Weights of a small transformer language model.
Size: 16 layers, width 64, 2 heads of 32, MLP 256 squared ReLU, vocabulary 512, 0.854M parameters.
Training: a variant of SOAP for these matrices, 113M tokens, 6904 steps.
Each number is 128 + 24 x the weight over the matrix's rms, rounded and kept within 0 to 255. Layers, rows and columns count from 0.

# layer 6 attention query, 64x64, rms 0.248, rows 0-24, columns 0-63
[[126 110 128 137 128 123 138 107 124 143 133 132 100 121 164 111  97 123 111 173 139  77 148 127 149 111  92 164 158 125  99 172 131 107 140 146 147 114 124 116 151 137 150  91  88 110 107 140 123 108 110  79 147 129 130 100 113 113 131 160 129 114 140 133]
 [ 76  65 111  49 116 150  68 154 151 105 121 122 157 106  94 159 112 141 148 148 100 151 143 171 122 147 117 124  98 117 120 156 109 143 139  99 132 134 124 108  93 154 107 147 122 178 115 172 166 193 142 151 146 120 164 105  98 104 128 134 151 147 123 107]
 [143 125 121 101 111 171 132 186 152  92 161 160 104 120 143 162 132 135 125  98 109 136 163 133 122 130 126 150 126 111  88 141 164  91 133 145 141 110 103 104 145 112  87  62 149 168 158 113 114 124 109 157 156 152  89  83 153 128 140 115  94  98 173 150]
 [113 105 164 132 136  78 148 139 108 110 132 149 150 127 114  80 140 120 123 126 150 151 147 108 165 149  85 143 107 105 130 132 145 151  93 139  88 149 119 147 107 147 155 164 104 138 154 123 158 126 143 130 110 129 157 147 132 110 126 139 108 140 103 138]
 [152 137 101 137 137 154 131 142 101 153 116 108  84 127 152 124 148 158 169 144  93 147 111 129 119  96 139 112 113 136 110 102 120 122 120 156 135 122  81 136 149 143  92 103 133 132  85 100 111 138 136 135 111 150  99 130 146 132 107 116 125  95 149 129]
 [104 109 143 133 139 119 146 113 140 130 152 121 148 121 165  78 121 106 122 151 126 152 150 146 170 149 138 109 115 104 128 122 136 134 130 136 119 138 148 108 133 110 115 110 107 129  86 131 141 125 148 107 158 139 143  41 137 127 143 173 134 121 128 143]
 [101 168 131 111 116 128  88 119  99 162  86 104  99  94 150 159 158 150 141 139 143 108 123 125 170 140 181 116  71 125 148  80  90 182 119 146 137 124 108 124 119 130 116 169 135 133 129 149 134 145 142 140 149 152 154 137 161 132 110 186 117 112  92 119]
 [138 123 104 136 123 150 126 148 123 125 194 127 121 120 131  82 105 109 119  96 179  95 149  98 137  96  89 109 163 221 154 129 114 116 119  81 143 123 144 118  84 140 143 157 114 134 137 109 113 130 151 113 119  50 160 147 161 134 131  95  92 119 130  85]
 [137 126 112 131 168 141 132 171 152 124 132 119  91 140 147 150 156 101 116 114 156 117 179 130 104 105 125 111 132 152 123 139 173  79 121 110 152 128 154 101 139 122 154  92 131 138 140 104  87 152 120 128 151  84  97  88 121 121 144 151 104  57 177 164]
 [117 119 108 117 127 168 103 123 136 110 121 114 151 105 138  73  58 104 160 108 145 144 147 167 154 125 110 138 151 113 118 113 154 138 112 132 122 131 150 117 111 126 113 112 136 153 121 157 149 105 161 122 141 134 149 138 126 153 144 130 124 138 103  93]
 [112  65 126 115 135 118 136 116 114 114 109 155 151 108 153 157 142 134 123 114 136 129  89 170 140 150 155 140 116 109 112 130  83 130 120  82 110 134 145 147 111 132 152 166 131 136  61 128 150 154 155 116 104 135 169 133 135  98 104 106 156 150 107 179]
 [116 164 128 120 114 144 161 119 127 129 121  80 124 143 147  77 108 151 111 113 100 137 133 158  85 142 163  87  70 160 130  92 121 114  86 109  89 173 144 126  87 158 111 117 138 105 145 143 129 157 148 172 122  76 106 153 113 187 102 120 132 115 120 114]
 [105 106 148 131 126  65 141 106 145 137 134 139 129 125 124 123 152 140 125 144  92 142 148 127 157 134  70 130 106 105 148  98 170 120 126 108 114 133 122 143  79 145 167 155 130 154 163 116 168 113 133 154 125 125 167 167 154 150 144 166  57 143 160 151]
 [134 112 141 137 133 105 128 172 142 148 152 157 153 151 100 156 116 100  64 148 139 126 125 117 156 177 124  85 140 149 104 150 102 103 123 128  59 115 141 124 137  91 179 133 120 114  80 171 125 129 116 104 128  83 115 171 107 140 167 131 111 164  73 109]
 [144 136 143 101 135 106 133 125 119 178 138 115  76  96 158 116 169 134 131 153 109 174 125 120 169 125 146 187  92 136 124 103 152 101 134 130 133 163 113 108 173  86 116 186  76 165 130 122 129 131 156 121 149 101 105 138 128 150 134 180 115  76  81 114]
 [100 102 152 135 170 124 161 119 111  93 121 114  81 164 162 127  62 140  88  91 114 122 128 163 149 127  97 141 108 169 143 115 143 132  90 133 134 113 162 133  63  97 151  92 140 113 156 139  93 119 106 155 129 103 132 151 105 107 116  99 124 100 160  81]
 [162 116 126 138 121 134 139 132 143 136 136 114 107 142 122  84  97 154 101 116 118 146 165 107 122 184 134 149 163 107 138 144 143 119 124  97 102  81 118 104 116 197 159 128 162 154 142 108 136  97 111  72 106 103 124 140 175 125 146 130 138  85 100 124]
 [ 91 124 120  96 139  78 156 115 167 149  93 106  99 140 134 133 150  74 149  91 130 128 140 171 111 173 152 135 135 148 110  95 131 159 154 112 123 115 153  90  94 114  92 165 120 160 141 110  72 120 112 107 125  97 139 132 139 140 117 146 144 143 133 154]
 [162 113 135  85 159 137 142 142 171  94  99 112 131 137 141 154 149 111 151 106 142 144  84 162 107 144 106 121 140 147 126 149  92 116 130 125 178 151 118 128 133 128  93  84 120 136  95 126 174 115 141 118 125 123 143 143 172 150  96 124 115 108 107  92]
 [111 147 119 106 144 152 100 167 121 121 131 135 167 123 108 107  95 158 110  84 128 108 102 121 146 147 119 183 117 124 112 123 122 112 156 121 102 124 157 142 123 117 131 123 151 118 158  89 136 114 112 136 115 148 147 130 107 102  94 112 135 118 117 117]
 [125 135 144 122 113 144 127 102 138  95  99  95 103 155 147 101 185 133 156 139 103 146 164 119 120 110 130 126 164  87 126 112 100 130  96 130 163 125 176 116 125 141 132 153  97 120 167 100 197 172 128 132 131 117  99 101 138 161 119 145 113 173  78 123]
 [173 126 135 144 123 137 112 109 138 104 181 108 135 100 154 161 131 129 146 117  91 127 102 126 107 101 121 112  92 103  84 119 109 129 100 159 119 113  85 153 123 133 114 113  93 126 156 133 127 109  97 130 131 107 102 123 173 115 148 140 145 119 122 129]
 [162 126 100  82 117 147 135 107 134 123 122 137  93 113 144  80 143 128  71 133  94 142 129 131 125 115 151 123 112 134 103  74 152 130 108 174 105 132 111 133 111 152 102 164 102 115  97 156 150 112 135 150 137 130 160 151 164 164 129 132 143  91 126 148]
 [148 117 153 115 159 142 134  66  94 105 166 168 131 140 134 126 108 196 138 161 120  95 154 117 137 147 107 182 152  73 141 122 111 139 179  78 176 139 137 114 115 145 142 144  77 107 114 135  96 132 125 107 144 118 146 171 106 152 102 152 130 133  91 113]
 [136 160  93 122 137  97 117 135 140 125 127 110 109 128 149 170  95  97  80 175 144 125 140 143 147 110  78 127 130 116 162 163 159 123 150  89 157  99 127 154 123 108 188 139  97 133 107 149 141 168 115 134  97 123 133 155 163 117  81 136 108 145 121  88]]
# layer 6 attention key, 64x64, rms 0.259, rows 0-23, columns 0-63
[[138 102 130  94 131  92 148 112  99 117 128 181 158  96 112 150 140 166 157 108  81 130 103 130 129 148 132 133  97 121 105 107  81 107 166 155 118 127 182 159 131 117 111 131 167 116 143 170 149 108  85 136 118 140 143 134 143 176 145 140 148 116 136 150]
 [137 132 155 178 128 111 111 134  91 148 131 160 109 154 135 168 191  81 134 145 104 148  98 118 143 145  86 162 125 113 152 127  95 129 110 143 131 124 162 141 146  91 137 107 131  88 136 138 114  99  88 139 135 158 120 154 163 145 169 103 128 128 130 125]
 [129 146 116 148 128 138 137 103 135 152 128 118 150 123 131  80 110 105 101 137 117 132 122 132 123 122 110 140 120 144 112 156 172 196 100 158 126 104 151 138 123 126 114 103 138 129 176 112 111 111 119 166 138 153 127 122 118 125  87 120 124 128  86 114]
 [148 122 111 148 153 163 124  78 143 129 146 159 157  64 144 128 151 134 173 133 148 129  94 116 131 160  86 115 120 131  83 109 107 110  91  89 123 150 117 154 121 138 106 175  98 168 174 127 148 127 162 131 101 130 106 101 122 125 135 129  95 129 143 122]
 [164  90 124 135 115 136 110  78 119  71 103 117 106 154 131 140 131 136 119 136 118 141 124 110 147 164 171 161 149 118  84 131 142  90 112 130 100 115 137 143 187 118 116 126 137  91 126 109 138 151  95 104 133 157 111 139 134  92 122 110 119 118 160 137]
 [ 99 117  85 110 140 118 120  98 111 134  95 156 182 109 137  93 163 133 157 148 149 101 101 157 134 120 163 114 118 145  97 126  47 147 120 124 137  83 140 138 132 145  95 120 127 105 146 121 176 112 160 168 105 127 112 136  95 111 164 129 119 152 171 134]
 [130 126 131 120 106 132 145 103 133 134 121  96 141  90 168 136 153 136 103 101 123 147  99 159 183 129 120 110  78 137 152 127 164 155 115 189 113  98 181  98 134 118 105 105 146 119 121 101 101  95  91 165 142  49 165 147 141 174 162 150 150 103  63 150]
 [144  81 141 130 159 106 145 158 143 107 133 136 122 149 126  92 124 166  84 147 157  96 162 129 155 133 101 127 152 157 155 115 133 137 177 118 109 157 108 124 131 187 189 145 109 105 148  83 162 137 125  84  99 145 138 151  89 129 105 152 169 119  96 111]
 [104 137 113 113 142 115 144 129 105 116 120 127 164 116 107 118 125 120 131 140 156 123 134 140 147 124 118 112 138 147 149 120 127 124 126 127 161 122 117 122 129 168 117 141 105 155 146 104 142 128 109 134 111 117 113 137 134 118 141  93 132 145 130 108]
 [ 97 105  99 104 121 132 110 165 116 135 128 150 116 129 161 173 165 112 137 148 175 105 137 117 126 143  88 121  95 119 119 126 158 127 140 145 172  82  92 165 147 109 127 151 120 127 116 120 150  78 114 121 155  87 119 143 117 122 126 146 134 127 128 154]
 [142 116 120 130 143 110 116  90 100 114 170 130 149 137 106 118 116 132 128  70 117 150 120 176 141 145 141 163 133 135  99 105 115  90 109 117  87 129 133 141 101 128 121 136 136 149 181 146 143 125 112 159 114 201 141 145 165 146 130  96  76 162 172 121]
 [125 124 138 124 128 107 148 151 145 155 125  96 132 141 173  93 109  96 122 141 104 121 146 137 155 151  78 145 159  87 147 142 168 183 131 134 153 139 115 150 116  70 112 118 138 154 122 107 130 122 127 118 119  87 129 128 111 149 129 135 124 120 101 115]
 [129  87 113 122 117 147 119  99 134 138  92 163 138 127  74 119 172 104 138 162  95 164 191 113 108 113 146 142 136 173 150 115 124 162  50  80 113  92 154  76 115 143 128 157  96 139 142 101 144 118 122 175 131 139 146 122 127 111 136 138 110 127 157 176]
 [ 93 117 158 150  79 112  62 139 123 120 100 139 176 137 102  92 137 134 118  94  99 173 117 131 119 165 147 105 149 148 152 138  63 116 115 114 158 106 160  89 116 140 110 175 155  75  71 139 155 157 144 104 169 152 117 129 108  68 159 152 111 164 131 119]
 [ 88 118 136  95 131 134 154 124 159  80 122 118 126  67  76 126 136 124  95 162 142 131 138 127 118 164 104 159  56 163 141 107 156 187 152 179 127 149 174 120 136 156 118 157 140  95 144 130 136 135 131  91 127  87 130 129 112 122 147 126 114 125 101 132]
 [138 160 161 166 148  96 144  82 131 143 160 140 164 191  73 101 165 130 148 145  93 122 145 129 106 113 136 150 143 165 132  76 159  99 158 128  98 134 116 120 150 129 176  92 164 139 136  74 147 119  92 134 133 119 119 141  86 134 109 135 152 128 130 110]
 [154 110  89 126 142 124  62 144 124 110 152 119  87 139 138 129 141 146 125 185 161 142 121 165 109 152 108 108 163 102 107 133 120 128 123  96  82 169 128 112 138 136 133 103 134 122 141 172 165 121 108 131 137 111 115 121 104  91 117 157 170  64 141 139]
 [ 86 137 101 157 140  98 131 117 118 135 136 122  85 153 135 106 117 123 165 147 143 148 117 125 100 156 116 121  96 117 168  84  84 118 115 134  76  68 126 119  79  99 110 168 115 108  91 123 139 140 123 125 108 113 158 144 170 159  94  86 133 138 104 143]
 [163 144  79 123 143 132 104 118 188 126 136 129 149 133 155 151 130 115 141  96 112  86 125  94 118 137 154  84 134 186 138 163 133 129 155 157 164 145  98 110 129 118 136 125 172  93 157 114 118 132 108 108  99 124 150 153 161 122  58 102 122 143  97 101]
 [174 151 124 125 170 160 103 124  84 160 155 163 180 113 107  89 172 135 128 133 107  88 111 113 138 163  97 135 130 124 126  97 123 111 173 110 169 145 119 138 123  84 122  90 116 105 124 123 145 107 125 143 109 136 128 101 142 114 110 156  99  98 143 109]
 [139 154 154 119 154 152 134  91 174  49 109  95  89 111 162 101 157 103 133 126 174 113 141 103 142 141 114 116 142  88 144 117 118 131  61 130 149 126 187 158 145 158 147 145 105 113 155 127 156  98 133 144 123 103 150  98 116 158 107 100 136 116  83  85]
 [116  92 122 138 127 145 110 107 101  98 165 123 104 111 119 163 139 131 157 137 127 125 113 134 120 115 119 131 123 162 101 161 134 121  97 117 152  82 137 152  96 129 149 140 127 149 129  97  92 123 131 119 136 148 161 113 128  80 122 118 156 115  87 145]
 [135  99  95 126 136 121 180  88 136 144 136 125  83 137 120 119 146 122 112 126 116 135 100  94 126 161 175 124 130 139 113 167 172 156 149 136  84 115 198 152  82 131 133 135 148 118 108 139 144 115 112  86 139 111 128 140 126 131 166 127 163 121 137 158]
 [165 148 116 118 148 128 174  97  87  77 106 166 157 130  95 159 163 173 151 163 124 106 148 161 137 162 133 107 104  90 142 130 101  97  73 103 141 173 163 126  84 152 107 133 100  99 139 146  91 134 134 107 177  67  84  97 102 164  70 176 130 101 122 127]]